{
  "n_layer": 14,
  "qk_norm": true,
  "bias": "all",
  "batch_tokens": 131072
}
Each number is 128 + 32 x the weight over its row's rms, rounded and kept within 0 to 255. Layers, rows and columns count from 0. Numbers have three digits each. The size before them is the row's rms in percent of the matrix's.

# up: layer 8 MLP up, 1536x384, rms 0.132, rows 91-159, columns 288-383
# down: layer 8 MLP down (transposed), 1536x384, rms 0.0998, rows 91-159, columns 288-383
up91 105:152129147164092161158142079190094124131115134213187107157095076169138090125093140147115149106125087112148153140164106114130121110154103158166101104123116078098159069151160170114059143130129118101170140124148150089156095112097117108142091131108100165126105114105155153160120168162096121100
down91 104:179097190111072104132132175104139088151151149097158090146189031122139143121101189137128095150112091163068175109067120132165164142096129135104101161130196098168086189139127173090099154194144116133168119155153158137136135145092125173125126098083141139177067074121163102135133088158084128116
up92 102:178143062066149177195150128058119102148118141165105133140142117119164149129148130184178082133119162152169094112164138122125124160189095114142133130129105181184121065119111177097177155168199140107147128071088169141145149094153148132108128083084142103145118141142112123074084069111127084117
down92 100:166147100096108131148135070109132128149184112110172165101155100144139186073173175149112108120095129100144110132127177138162126191127129101154144081150197097152128115164160117109147159101150115089085180088161153138170162141133119093053187134106060137141117149134148155126067102147127161121
up93 097:137099098133110154126151115224115131115143120126128137181034151153207096126070129196066096137144172104085147173150197086110078147144185103122031136133104084063115112151139109132174116108105108155142153082167127114081126101192130111093050146144073079081114156138067097145107157156099117124
down93 100:106155187117112137142109171080122159197096137185128084096101164159077100149160169136120148136159075104121052124164094147056105187133128162090105130120121164164122059097142105188127121116120125139130058121167134062144153159121136121153077130079084081090142193122105175116152170047122131142
up94 097:104126110139137154158120193104154124151075057100205114089150141097121176126103093171115141103126143163144161138105117113133114144055137126107164232110154154186085149169147159088063168138176130107125165129138150147123134173121127129127084147090159121074112124122073089109125103137145138126
down94 100:080168168158069119076185168117077125111120138102132111164129120120115144124184130178089118096140175104133158132125063116140111093099095180152144142101132095093136127141206109124125081120156086143091072129071129130155135138129129126141122124100132113077097164086124094126056064159160156153
up95 100:088104130165141141174138147110152137142133123140113128145153149116115144063101135108098092100130147153125125094169137097106144127118112120078147127087123106117177104083123210098081124096112194145144111105149097132074193123097157108111102179111142124103108107082155127151149086093110106161
down95 103:168151080087114132109102120118177129090210173073054115153200160168190186108126114111041130086164103132099153105128119139096080127048096134126172116116169137080126078143083118076119124109139075172151138137115152096089148135143109127110145159169197125157096097131123072115098177103110084145
up96 101:149136156182175119107091163072132123170208146094078097159069157104117089146180126130144121120149133118068125126122116112097142115131155116121116138131148133024172074112138146106134126119175138160145142071131125137169164136111163148111107131101153099136123121151115128117147122081062126118
down96 103:255115171126107186133131134100151124115149113104109101187125163152164103060129117154060122144131100125063129133137115096138115094132107142174070124085142109093086146154062191147083119111154106098139093132158158167171090153114164122073164134135145089134100147115214138114151110099137089106
up97 113:110115118105135155119126152204109173099178150180149096106171094179098124096124138181135092060141146126079170168115115113157131107157192130148151132147105149135146130177171148113095090163125120116123127111086102107139126143165101095064141173112061136142179161137124078163110085093188229100
down97 102:162128102138110109130121118107147150137107163108141164145152131169075201121132178143150090124146093149128089113141148128113121141115101133176148122109135161092121150163126104123110150119132197101187142128152173110114097135122170147141146124172166131132119176110137132122188125104164139114
up98 105:143178162143178165028156079175126105141145149148128158116123102080167085147112110109164108161121153070214103101100135119143160154138140113128113164160179113152118102105094150087124101119160234075125161166092149123115135161143139162086139136074098131077094147096087127065122150151157104083
down98 103:107100103157177147141156152192150106168146154101075130116146160164151046139093094099174113135093190084117091133144142117146100196138185084063068097127156128111138118124091132081130106156119146109113137132047106136160117129145140155089128115110152100091090096111162203110088145137186122116
up99 100:125100124129214132121125127097142142167109077159098096085108077090052114119105134100100165119141128047136138226124134119207127119127100158082178115120135124110190145174173089092142110113141125124144110185106153108201100150128105090141179074106171097144123128145107053098181121154075162134
down99 099:187207116151065112136175119107138100127152134101114138131139103142131109154120163051124188118141144167104080126118093152093180143102044099107144127169064104122127174109126115160102117143173238090168097107148050133113143114132110130116175143174139107166161110090135153152139125093161129139
up100 095:169162129070182125119142134108074142157164099126085112127159146155137112157107109207103104028130110132089122142108093110132156139121165079092181070113136143138188138092136128113116095163110137144166164089120108143114210167138132089074100125149081161074189169153087162149162120155144123139
down100 096:129108125112106060140075110139148153173155163130113181118166139106100096135214123058195083128188125158134137096142079172147126086070125133166130118059141098082105172105143124139121053127179156083129073154163157122104091136140120069142125089170102152129127132136144117121112195096121057117
up101 098:111133083120141143115090103128132055121106081168118159109114135166175122134104161079173192139173088148067163155205155101142150106130124158105165095115147164137156143096143084093118107108169093131136164116179126149157104129116129193084085122174081124072153118112117142138128161139177098116
down101 100:164076099126146130093192136137119141090136135140153147135127160131096088122102134128085150091118143148099173143138076104223103094139110160122137090112018067075146117068129114123147080169110120122149110196159127059113131022057149155119135142154128133099150094118114134137184178145161097115
up102 105:103150163161063118132105156119119212114090080135141125063145122111125173144108106140052114108094172113081100211117065113139152121086156121119125137126138125153155102115132089123139128116095177151166149107183145092113174108072138121206121139089144131112083129146191148115151182131115146193
down102 103:128191115134108157109059066126169139093113155161105121154136152141162147164149159125114121149121113180131131123116167111141140097119112088096133114118132091137124137117152167172176109116124108150151182102203133074136151110143176111161165132093134116151090065128138110081126159146035160156
up103 086:154153192116102149142144142096122085109126162121117121114130088098136164140119144040087135184148105119153138146170153080119140108131099163120118067114108044084148160090177123186105091178097070161143089145112128180169019107097123130107142111120132123146098157124151159164074137060180147116
down103 096:134129144069157133108066150142129096062071139093139114149114219158167172112136113112143156094099159134124099083086103066123098135105084144111126136155118141125141122081122102133116097086159167096170176120099115130117168094146121161148131121154126085119161089117167134103142140137145116160
up104 097:131126154131123127129154159143083124156106145171092122099099123127164090169179127180152114073178111163123114085156138114156113179176160105190135162147133150142148177159116113175072126144135111121176152123105140110097116102092119104064154101086155147161135114104102027156094115186103155135
down104 097:108198127165136117115136094086159152169113145155187150136109128085163115179138091131103148080175122149111136096148084115120102111156077188138098223130119173134107202085139183141122098101106098157086115128126185143138131125152185147141119082150160174139156102173124188128140163127109161129
up105 095:188155119181142135127121062099127136141106098179080122122140127120161210139133163125110140150112083084107154159126166122153080108183149089168147120107131061108160143135148127138127167120144131175132088177127087111090190151141136144053086091062140095161101144088070178113109155134077099108
down105 100:107058155133144135100171095139115121179167134161118160172133126090123105092078119144140116077128107142170138179137104171135171102207108150136148122076086134140129121119129125126130104088159161089156150129128176122167182195121102146125170146125071124144163154167160088116146086115116100086
up106 103:128149099189173076143160159131148146123119172130193171121084130121117097189139143133133101146137103109153098131116175125112108170120109048097118162119146144124141098168145096108136158141181142068109095122160152141045121179123184166128112079083155131081122100096120087147133197166142116103
down106 105:108126075162121144089104193118156138146146117114181190165108164084137086133125146164122127088139154166148153142168122084134087165205103094147118150091168131141123083125105123091086121118107229123168145188171091126116130184139178065113198173106149140096061098105054100144171104150140102149
up107 103:073106180082100131099133142101111168140108110151149152128106190112136170148179085115186110111135088099104130132156107150176081110192085112157101109190104106088118141174110163169112127141162149138137235121117209095124135144144099121115093127105142122163131193107161114126089137145087120087
down107 101:126128089103078186102077152051128136127149124114087154119140139151104110148115114171120118145103137147200169145153132133135121109173080105165125140120083058197129075181100106095119115147140089067115144188121153176153136186135138189146025059163065175156040116132153123108145103148144134145
up108 092:141100133152143124184081131150156131106173129177105134106116083138104156095133123137124104178135129092149147158123110127145140089111124126113067090108144119161124079144133114119120126138136160130119096168130103138090171129083108177138086108146101125085202131075086207190095155125155084111
down108 093:154185125188187132114113084130104103119139142091138116084157093104066136161106170156121165102171124108106163184130099105111143171114144048101168154098151186189138083145159122129157124123112124128123138099144059100153129102128109083131166127165094171151095112168103193144115114160101157131
up109 097:105099222087134164134149116092157136122154130140124122088025121139105172143146136104139061122102125145123199152112144109140119087108112083138108128062183133148097113136115145148117134099107150165124133153096166173170106138096108101108131106201173111088135059207157079164102111145146154136
down109 099:140105104124158081123163180177046093120135166103176102120160098072131139110204143124155142156126181132119103117099087192120167140135100133092135095113077143060128097137196107149127152041141118141124083180141118144090142124175069147099133160133121073086105095103086148078120174097080155159
up110 106:111122147172120154116121109124102150188102138128190100163070151132136106117101099152109087113198118114152067128118126140110117146105112146174113148149169094123124121106139156127106130064205163134134100122161111185128099118119117142107184098111198120137132163173095164192128066080119146126
down110 106:101170154156162099113135169121133121137162142149171134132076135149095086122104095101126132134127090056082140093167153139130126144205132183211110098078168115182170142113135112081117067140125134142143091093153105198134149103139123116114152106196099117136148176139150197153125118121100080078
up111 103:108135165068114145161122110126134096120100133061117077113129136096070122158099153178128117131137113111172183109129056145150118060148121117085130161125153159127172122154148165093151090150141128109122136084160084114103097142101119130113200137103074101146129069176156192136130189073133100128
down111 101:121068154155133083155149134190136126107127058190130157127096105120095122152144069118163072116137154124100143156101201068131093156087166080168144139152138162201134109122128152123155122164142132133185087149103146255095122069138153093102124151122125087149104139128151124127122111113114076079
up112 106:117125134134139108090133139144099144107132109143167119131161132153129145098144171150120144148135118192090129134109105070150118090087164137099103123121188117146154068144129138081183098161101162117192110132079108152163106158109090228153171106089138066091173161138135090208158185143141096153
down112 102:165104115092093132067135158182143120110124165129144145119098120154099089121088126153131162121142126174169152202121135226135119071123147141180118100163124107133093091145157099110126168079102151142152124088192097199116097108085161207112159123111095154205221148174165111155125120110176102097
up113 095:131135160137121125125157112146158121154079117122142167079189125121103162106179140146218123144118116090083122102132149120145157127109096099134134106143111139148126125149109127144144135100179164109107198105172169168163165130149134152209109188146194086127100130114134185118126051096140151099
down113 096:150139127139193129141140099100133183166117119118117171108099156152155125160145131192146113129101082124147122175106166148087102160143142152108035132079115060085107141121118181156109132156195166134142095156158103122086163183130135112107143203112186103162097143128162154178156105105150143091
up114 102:121155136159139144106102120149111125145141074178156086104146124098116143117146144146133134146118110144093113127109182163149133174154151105177142116144125072124081170180100167130136136074154140073151118125161183150081140101114147178089134095175158109167083142140129142142130144105084105172
down114 101:139116082114134198155128102032099088133100149189184110099101104092101085170077145155104199119148187147088113105125105166094124141155189163101119138162150106111139101139091131119109117129159008097109140059159120154142123127159084140148052126149139155144102112074148146133165193112152125106
up115 094:115096135133145106146144150095126138150162098159059111078050174112092184122136162094107161155142117087091115117093108103107138110127111164167102133051087217136148153067133156088141133151106153124097165187138123065128112138131111115136123106172145140102084085099149092077078086099107148195
down115 094:105146112128132115153083113144161138135099110114050159104128151147084113130130107151086094129082085163136162123148091165097179199110140113157150142103110115131061105163148153149158182100102067142142141142157104172219089103149132150117122152154129138156090092065113104118123154150149146137
up116 096:131088172143126097160192086187060128174092072145143169110133129130163074078174129081124149124117093091057023162112130133112157121126133162116109117120142062136131105128186118148110087150177149124143156150116127150087131171129119115148091124157144106111169200148134165135118143154172184126
down116 094:111119173093097043131148045081114107138132174189111203118124124124167119161159139135104135126150119112180083159108055177123158172117183113098145126133101120095106089075152204102128096128087120106111122131079140162139169122154134182069100107161123129104116109120149103144128118140117134081
up117 099:159141171116147138115108146184206169170058136135157073051090148139142100059149207151145134177109122131142074113133139141089145134107121128114113111196144128111160143111166145053080131092153169154126072136099115140075138179142142085159135160101090133108129100106079094153055123172108110179
down117 103:126136130094063133137150121079152126144164164107101134180178173170161162158082117108088106175118117170115111144194103102109202141100140180093142126101120130126113118135141059109128122087099082152137124154144120101146130091164153119163163101082184185129088135135146134116138137149110092093
up118 104:177132122124084123107170127104193083106122155181153108086140106092094078090082117090136098146154107128124124100105137116144064113220161102220096096123142172137193197097118113135103144135143140116122142113086123104117140175107132107109112133101168154092117115075158154124074176101080139114
down118 102:181102142126110143124168187086127144133190143066110115067120123099119096072123125121126111144069101099131126141099169172097111097153158116156122124136144094109128088166092184156141169218135123141111124180151132128156102076162126133121143128114138172130070103126133134148142104115141093190
up119 103:107176100116091072153168189122130169131089084130117127128158119073115142154103138138120137105142093113170115130149170097148100123178089138126127102108130072133109146060161148132091123150189111104106091155103134098119213148091107177122165095094080108142127120144088097080130162061133131144
down119 103:143112124135141169119164127166165121113155139093097089128111134129134113163131093161147119110125151145136124164133143132163103096115067111168118119118175134133104125167134095131170133158134124122125178102164095101117097126102102128119052122170129086189077075213117116034105086117177170078
up120 104:093173138117077185187167186116147173126159080109174133111155112178106168118129092134148078161100074215179152127107087100129189128160096097097144100096135128191083152156128118066116158126145089152125135039107192128099115125083076116124113132079099118111113140126133178119187120142139114134
down120 105:145157140149157147172126191124151141173175110104099173203122118127134175092083143079189134089128166134146168185113148152069133139169139121073121136134148132053190112078116116130167154118146129070139104173094177184102138172115122130096116078107132087110055131104179151169111098096098148154
up121 106:154095107164133137117146132113169109097097139120166069144122135127100143129145115114135097165117100069193164117098065116164099092210116124151078082147152105099178132123144110163155073164143114097099088153132127092134126186066076106188163167046169134135101093110130141169161108126210167137
down121 104:145072105115140090102119108126125140111173161168150115209193094106100126056173137137175137116107122076205113122062079099134155094161131123099160140152132138095158203186109142169188102120121113152101110116128135125166210092082102100101116183085159155094140128141106141208097107143177153133
up122 108:140156130149112139125136119157166095107081107098153106148084144092159103108087161112121140083137096115123115108135105114158131140148097139116182101149143107082123115160145110086111109107099119121102089159115197141122151159099155230112115121119123145120158120130071148162113165194162143174
down122 101:127164096158114167112126091132112116138129095109157148124087111113129126110149146092217097110076108113177108138150111097139128190122111136110174125167139121133042063138124133137143112155123128124144182107060139138105154066141159172123137166168091133133146150130126102141166083134160158148
up123 102:129108133079187155106113147087103145076135109154131151133166093119164148146126113139182050104107070124116116084111086165134141086121151101145112143105127072114094100146163099152110096135145113167199108158099132083089085128148110055122129172081144119133172096164100094161132136115134110070
down123 101:175148208133121125160100175067167103094111089167149156115173097074085118119121124137135098054142162085152126103170105089092072053058125107138160094116123147143097086105143138103142088125080132169100165153115114115118173170101116051157127107106150126111120137172114120100151107133117136144
up124 102:172072137096162130166125104178112114171184114113098144125133127098098149085138141118082106161114123158122146164107111103147089113079119166106167098131118129147111143186130117173135123156169135111112128056135066160160086153122120189112134161163162081115171157177125139093113125117110102084
down124 108:109105122131102188149164140095115188102090068088155057090084154147082190140105091158115133115098145067120110108137148115105086069098098186149118136135147082137084062143118166154167173129126144158167121131127093126140131112173185099083125165123131094130140116119105122115151109142138137103
up125 101:159111113144107163153116127176060153111134079163103090155125117146144178180161118144128145167139088155132126078166120133118125123105131077067122136150154145139129145173132113099120094175158178135129205082152138140095134146139110102161149122113164158136089142152108178157155121124125131146
down125 103:137151087179061094209147101105149147144073131155180106161110067120180152156112139121157118107115100102159120159128136163103085085081181118136117103113164155113135169141141154105085123133145092158110154134079146164157153093176093128122092133147071126177147133167139156092171178126126124255
up126 098:167105131146096127128129162133161120128094151103101137142141101094134119138053115138136143117147164152105111098173162161144127125116093188111086172126122149137134148088140116117145109116164125053133115025121136139045126121102100088116125146090096105168086176078151087161147150054168109118
down126 095:141142151117119181120151129095079192083041123124130067191204130125093111104109149203046141133146129133111125101111063137076075124170123090087071111158083104101118143159177121105173161082150173081103170141082145094101142086119078115076136117141101169140087138154172122136151137127137109122
up127 100:122130127121130129115121133073123115132081081124094172148144129144104179131148122105119070078150145118109190148113118148134123088124110131100144142078129156102154143096188125125179140145127122119123059080124173168145127135186102114174089106212144174135131083079115148122140161124046105043
down127 098:098112123108122162062084150092077136113091109113082123180140102172083140106110112138063082086160125114184160088136065167115139167180134186101153189133121131065124121121120144127060153072072065119104146132070088173088156146176115118069161115100138118191143115126181168162108130117111120115
up128 100:076178126115140139108129141157158127146117140147133136044110151146155122168173192095132156158132141131123142086135141177098071098111105125133135109160116106104082162125162123176133146142170122152119158113116113126130111136095123117053119142192179129103110129065064130111158131142130112083
down128 095:164145128135123096119144167059189169161167072123117077154161154092181161080124122162153125114141176114093141110146035131118154175111129106162103112172144164150093048176146105123119126172173177173150115160158123119098078130126094114115079173106172144122162132100143167104122118095137164109
up129 100:192111134121165127111175140109124094105041123107099127151128136090158128130127126125114122131146128098108099149091150090177124175096138140117134098114110100167074118092104135153080142146152075125137133139133121191147123094111158118159173132165183107099155091076092133140075121107156111167
down129 100:097095098147116128087138071123138098075116113127093175130153181088060109091130136126145121160123079099077102117191108095115076122156123118152058109141117137111122105136117119092067022144087122033119143085186068113137128135126102139132156205124123131132128131218118126161109129096186132097
up130 104:099158147189113123079129080116115100138164188138133098129123094208148145145116124188122095153146083134136173128105114114141111075135145135067171092104103124153123128117141163114081080135202120151154109170133165086149109121109135103136136121180151163121098160145172134173149127143083151144
down130 102:131108115123076043125150068188135101167100104102166144100122149196186135133132136141114132130156126161172119100106170158146160133104079109104086074119141143109105072112110167161084147222161164101134102145141119127102112113185133145156100085181191082116138081132152206169113098133135119077
up131 096:107062137087128107176085140146110104147092132149099125113114116124133112085125164135128051162106111136100187136079176071123172176005133158140152092164176137115176104138057153119108144172074148165087118153164091109157130147147103106133133105167081085147086150170083125141123107142112118126
down131 097:094155113057139150127178179120087102158108199112153143075161092137109167189149115100137141139074120110107200125219151134194133028152208101133137067131136055096133169156081114132145166125155093098117135157167069086178095126176071106066115143171075162172154159145115131134145085108131144079
up132 110:098170084133175113253104134104166110102106075121125130128210109137106139099112108147127130140097081122131100177098162115073134129130140101198140149154211132093123052104115076149015099115144123153051154173152066131136159116064132131169129120114158119078123182139095102123099108127110110153
down132 106:105102119102123132125111102129143117115110079178122142193122140116145153095129073090136095130089170223081122163143105224120152148155112138051094103115105117095107193134120123109134145110108095105094111133126165141145104048143103151171139144131112148127133154143110157135177120063134129121
up133 089:094154165131091122146163083123155103154138100124117179150104161114093128065123132070128108105200113154119116179117136142087098078189142111134101152106176095146133107099095121162126155130115139131169076099182115080176102169142135176168073144147122149093127160115147148161143118061122141130
down133 092:159150126119100122118163087116045139115121152101113163171105134106087170101151118124155069166126111109141124091109085151087083167117153129073092117080130146135196202197159100179179121144147150154161135094123118131100099165126118144126179070166080138162113138071158166138122069108132110109
up134 096:187146145129176119135115140120116164068137129136161164188152153173181187189107118141157149111098146141127110113130097130165125166122160096117133132202120154154158180173109119174119124116102117130136190141140153108117128141186135140078188117129186106130080168104102140129159186137093116077
down134 098:135181117154115134088153131055140187137155147129172123149134145125200131144121071146176095106161135118142113136071163112145114159197075104094110093126125101083132132173140095145128141127180148145127118094112153103089112135083154113118106014137103199145110128130167118135144152108137127108
up135 098:146121133120169116172121099139124143097082095121149079159101154126083147094128112124119109087145085152121113177167114130114124164105145140163148079136147080099086123170160118115127184153139089138131184148120138128089072113096123114142125088155130122106084221126107142153098164153129140162
down135 097:091141141114141152159141157146101103127163105176138112134147152089130134120177177114080180131136154123125158069104079132157057124149085158155156133133078151179116115109147164124131134113179111119123171087145175116096142104078109166107145097131091204093188082088124090201138145125114128093
up136 104:095154112116085080138181204132107122094119167098140135168158084158151143119039135087140051109099129174116110136157155084095106131152140138147100130094123132162115151137157054092161129147175132106074144188104114171111130107115200181132115150181100111128103210137128124144126153086156179181
down136 100:084077128135183159080139106148134105134122177122162128111225161113144125086117085146115105142156134153146076082158120114131077129089121185092174144112201151180183157120182156155119118126131125142158176166106140139111070149145114157093087123105110116098098150111155102132071063132094109115
up137 095:117193113114152126136118127089172176123125088136097097135138152115131113170158163083112097116192125168107138117128104148158138118146140086190199111128171089132132156100144125114059076134198101119139213156185138122078080219116097150099118069115080097143165138140129170173121128140122062112
down137 086:103129156116128130158133095102162148126152096147155183119131178124134091099134094151085150125104109132126167127132120132137149159163118139162136122102104178124070095076133070119162049128147109057158162132121088111101102161130141207156141153091140082118138104127139124149196188121151114080
up138 099:118133120157168144114107110133144165082152105146133147129082113088156129172078155089183126160131076123119098146109085146121167122161075106097071153129119168093159167116142116135162147122202100134132106044147132088094144104132084144155156190108117188136079188128125085077152129113067131124
down138 100:206151173170128169146108085135102124120068160157170087186182149148167115077102140103116078136122167132094148121097147123127190155099079123141074123125150127100086149148137136109125180172145079148141137145141065093129084146131114125153128102068098122080116150076160102115089115119180107158
up139 103:048119145150132140167130134068196061157126139112106158111131124178147148141136120090095134137172094118139130138085147162127092136152092152100135132120224072203100078099095175148121064118140160143142093171137123120141119158138080086115090052078108121139097094095108150125096087125138148149
down139 104:096090137072107152094101103145123095141115117117135190153073133117156085112163131099105079075136125178103098077121150094122117074178098124128162114076080163120153161136135155136120158037133079119087118125177068133120148075081092138124178153117139116169147092125106123178068091138094153126
up140 098:155120118095127177127107071111170117133089084202157110110140137072140123083098068188186126152131097153152197100163171087086155157148130142123153152102146091111162198111138065146140093091102144067131173108137130124092089161070032111116123137139133091136071119155147108133150160110086166144
down140 096:114206169107118140134121156147114147128151074168150104099131198133130140120132134164123097170130035109130138129105123147152144144132177089140173103174136110193167116182107118153062148107159174139135135119115116102114114167109135082083153133210131138132149107070134192098117118113098107158
up141 099:132104124108162157195092243111115125154153150074109182159134108081100123145135158096049146098131069173111115075152111120123124106163161146209176138123124047150148111108093136102089174122150054129174142113165138104072129076159073195165122198078145069116108135070143108152073149048110132126
down141 101:117135130103125111160152175117132136088093071165168118101123114119174174110119100091113147148146081126096089176124133146146108000141138127140107111138109142126166167110184132138153163142111151148147138139082152151136149096109114118146148089074143127090133179099068102070108142108091154108
up142 104:060043170074131154099166092150061135126119115136161183113179071173118114149089090166122130111145115099106144090110176127108156083139079096131114147083153134088130165157158115124171138116055104121133097166128108158132030167167094173127104141110136155139146100117160115131097112080175100120
down142 105:123189149132145148116148170111103114125167144068132073164132101091132160166124168071105122147177111138076113091130123125106149128057130146127135089097160102121150112147132146085145107146084092111143162117063175150173092148081126115085141103124161116112160133148157157091100116124115129111
up143 099:091176134155128089132128121124116177076117099096163088043111108140116115110155143093101100112143133099156163141121084135103132068121148195085121072168139057090124157132140159117143160151088171106129117141089147100141024154105158123141142123125081130122153119081155094169129107070128106134
down143 097:058087204133109130097123127144109208121166156083127135136076152156101193171156138141117112111104068109173130119080113125140129144143084119138140098161108182116159133112123149152130173153100158183096156112110124101131129182177080098156106076150120141088108150160112099108141136101092124076
up144 105:127107178086141075134078130141115091159110140167131067134144180117128084077090072137174116113124092153168126121109113096107194071141075125115154140141119107138075155054134136131101165137084151129136121157123141079147083116098178118139135145146143118084164107159141093119103128153139149185
down144 102:202096130132118108162120168080173172093160140140136137142111166172094070154152122131143107179143136169134209127178132159171184133076094121136136070129119087155083108084136114156071116109112138146159166148080124129179105100148143105181121157156189123091161138093237130125115131087145135181
up145 103:170081110099163107164152136238132121077155145151171166183133077168146164120161141137138119181158077048179053108096166120174089135169122105120109082125133117185109142141118115130148090070152123079129195147121107114134118123149130158133205126116097117155098102149113081135043146155195170148
down145 102:101135189155108093114150143127132117135096112117167131176082129135098126080130134083152086095081098162099120137154166081158091188121138197147094076116136113126167157114114107130172114120092098035101141115164170114142149136165109111145158121198134120102214126141117139145118181085092146196
up146 102:136146181161103088123105125183122133059092122083177142046099089127144163180117096134137152116095122162097133142143124104059082113113127146113146137114127141158123162144151121112159112139099138116163141106109163170116076131103186123102131125106118143136127164141118138120165128146103171150
down146 103:136175155140117137115136147150100138145129112141102129080148078086130107194123122126137173160103086117127176068077143127115138152141126112129116120115099162117135149045136189082107108140098052138180165128163221081157138140124117099120153092153135126163144157140179095096092131077138134143
up147 095:176119199087087146153159122129113190101234123122095092115093152143083147159133133120129108128179168096094147088126120108123089101137111152114134138117140111111154072153187152098176125166122111144164175091147130075163150142135227129134105070090110078100064164100149149118148086087114122110
down147 102:167147090112098111080109157147071153130164108166153099124121075123174119128190102147156139098098123069139146118094148094084100105137064130097165097052109099117124085161112133106141113129081117081153120118117139166124152133102154114121123062133119145116122149154167134154144161138190137180
up148 100:128104153120083152195073114182117153109148076138116125114158120104161163138132145157111116098108087086199146108155090156185156181136145159133168133123145114157158107116132136160164104165171099163169082129138120189138118140101081164048165168117133147052112097088141124149120086132095111127
down148 097:091122187101127145153141114150150152107113045148178174159157130133172122144118146150149092113161139093124147121140110150147108111177144153120109111163121140077130059119127123148080102099191099103160155103110095180163101128172103115097132112165158167120142075114174066119188059141125178031
up149 099:094154136148133175117101188100127159141115143127116146105131173125198120153123119099139144075135160120140141132125114082153185181177153105132146162116134125122118091130178136165156106109107133088150074123080061117137110068114113168150121079152159112048100128127111152176110052067155144120
down149 100:151080148131120166129121132176157155124197143122128157087132157087152139155163075124120086133093138139105136138170172149244132080168184116134154105144142136144109042154175163147166092140118131114105132090129100146150104127095142124083111090152181161126119181123114064179164103145104139148
up150 099:185162077111127122141122156160103164100110132107183150147155135089118110111098083110092140113140135132153211140088135119116154147070157145152120128067104111070149122173157111109157167077130083114131067144173161165164115164117135136175102136165138097137117080138148109180107137116108116144
down150 104:090166115144135184133154103143090076135172100073130157136108143140108135159102160085105126136143159139139051071125159123138139184046167143106111137120143123115122139156106058114085159135155175090106115143092177102165194162127119124110109134109140129120016088144121119139138061119070150102
up151 093:091130148101182168122178108115124167136162080126089143136112074148129168151115191141157168149152101170098134168062002136104089074157171232141104111161177098146083087181115092138115137112157140062121081140160162162117094161134118129050162131082114160143169066119091132093151135084135111142
down151 095:128092109114131138076115092063170101148166116114145120096110195123101106125109081140143159059144102131114189076086124132136084135138134151180108116122113147103050081150129123162111131099136129132116185121103081155149145142135137154100152131092080148085092152152171140100124077123156126152
up152 095:162161179152170110124137129096185132099114102103082120135111060122182128129142078075110126162118073152152135128097094083109118099116171091132166140110112143154142130143151174139136156144158174097142122114182112069141150115146011078111139152194151142120149150119134136157102178175063170165
down152 099:166125106105113185134149155188146159146093123063161124139111142131120098107135121120115186117160096140225141110142143124136168104124111133129122092117132105091151129109073162185152140150102151070169130087194081127117083106132185155118139141120085112178148102158120169111130127180155060138
up153 097:125088151137163080087149100150113183175179147192115122121091140145120115224137199148141096096100148097092139155147132138185148122101112120112108068157121089132135103123180150139138094045070132157146131099138081099190137145120155135181184131154175098133149118092175168138163127167169056140
down153 101:139165110158188170162214150114109127136104172160086102115105097119132129077137151134198151172120145142146065117151122123077148098149141067043100102139117170088067151157141150125108121157161118128103100203054081149126194148134152119139158140158141109148097125196130117132120118166086138145
up154 105:131101110155129142125141144124085170100127131124137168093030142126132158177126138155133141129106114086191161115107148122080188163116122101158152079039132079106116140130100143141133125169110144153166111164215112123135090159071085126133135125124091167119141115123077109087151083106163151146
down154 101:130132138133092145108159163099138144143117078096144042180130136125139185132137156122070154166169129133165115127155167099108133073127122078100195169140089144153145150170157088151115110163099120118141021182051115118113148128109123082152143137129120063114227103081169084085104071134119143152
up155 099:110114110113096195181177119152142157155087104162179120157113181089150106155155095103105129112154126112133163129107087099132141132117126125143140084157158092177152122151104093167139143148135146082131129034111093120092073115064164145142115140127086096165143197122174127167119140163088142088
down155 099:184107093127140120240147088110201124070096072118138156148153139151164088130149108149136126134052130148071142088162117193155180123126129139164220096116118146176107144130159127157176101113158082135108044137136132070168132071102051114138131159160141084073138120107105098145143104142073140156
up156 107:087136099120131178125175134154160111122067152115146109095149160105137127104175135132042107130161119123133188169104149081110076124170121093176094146173135162102148107125149097112168138118096096093135107162129139140165129105136115142060095156133147148116083146169123120126106131034169173082
down156 102:099146122201109125102135102165119119107189124119112108111101119136135093129176088132134099146128178090142088108127168124147134147142145120174201172122103124183167123091139148146123126133123111085191182104118125114170147085104132091096112110143174162091096108105130152087135163108168161163
up157 098:184087152117133132106127111159058094122170111127129124133151119122144139075197111096092126172143150124163105157131089123148121133125116121165111105097117115052113102135093134166119139217115142153155089117155156126098141144106107133104146106152145153122170209116101028104125115078149087127
down157 100:125055101180139109128150118132175074190141182147169159132107128149106104110190154143123131060127137129130059127144125100125142151128133167112174183118125138139089147098168141077114135220050101119130140108088093108142121113142120143149186174145157108141127167094178076134094131077104129095
up158 100:088148159092122127133171196149125088191110193084071132123119113138096100078109167117090139161136167146088128119105146088154183076153154167104164113138146163086088124111112184164113154192147154194101127119109079125094152072101172136156078086136183109121094151108103100127116120114120124133
down158 098:108102137076109138101113154121087123142095162127118066186144127128137127125181127123106149107092068080112104090133127168131148117130080137143133092102079101140153151195108093150153129119085072114111139089068095139147114156112064136161141062118143135162098148097113100172083075179087115176
up159 094:139155125131198162118121132156140089135151143108187101089128134089174074137098120084131139149135136144092155098134105142115100187164129164109115127085125119149114139155129147105096168138106131104112124152159154134113099133166103152112104151139052128080181109176093085160133097119235112123
down159 102:149156075145123143168143143154167126095170170163114164123094116110128155159096047126159170161123110144070070202155159131114065140116213109149160109102162169119127142088120144134178111132083120058134144028162134103125164149110164084062106120062080095103122146139196103105103126122118159099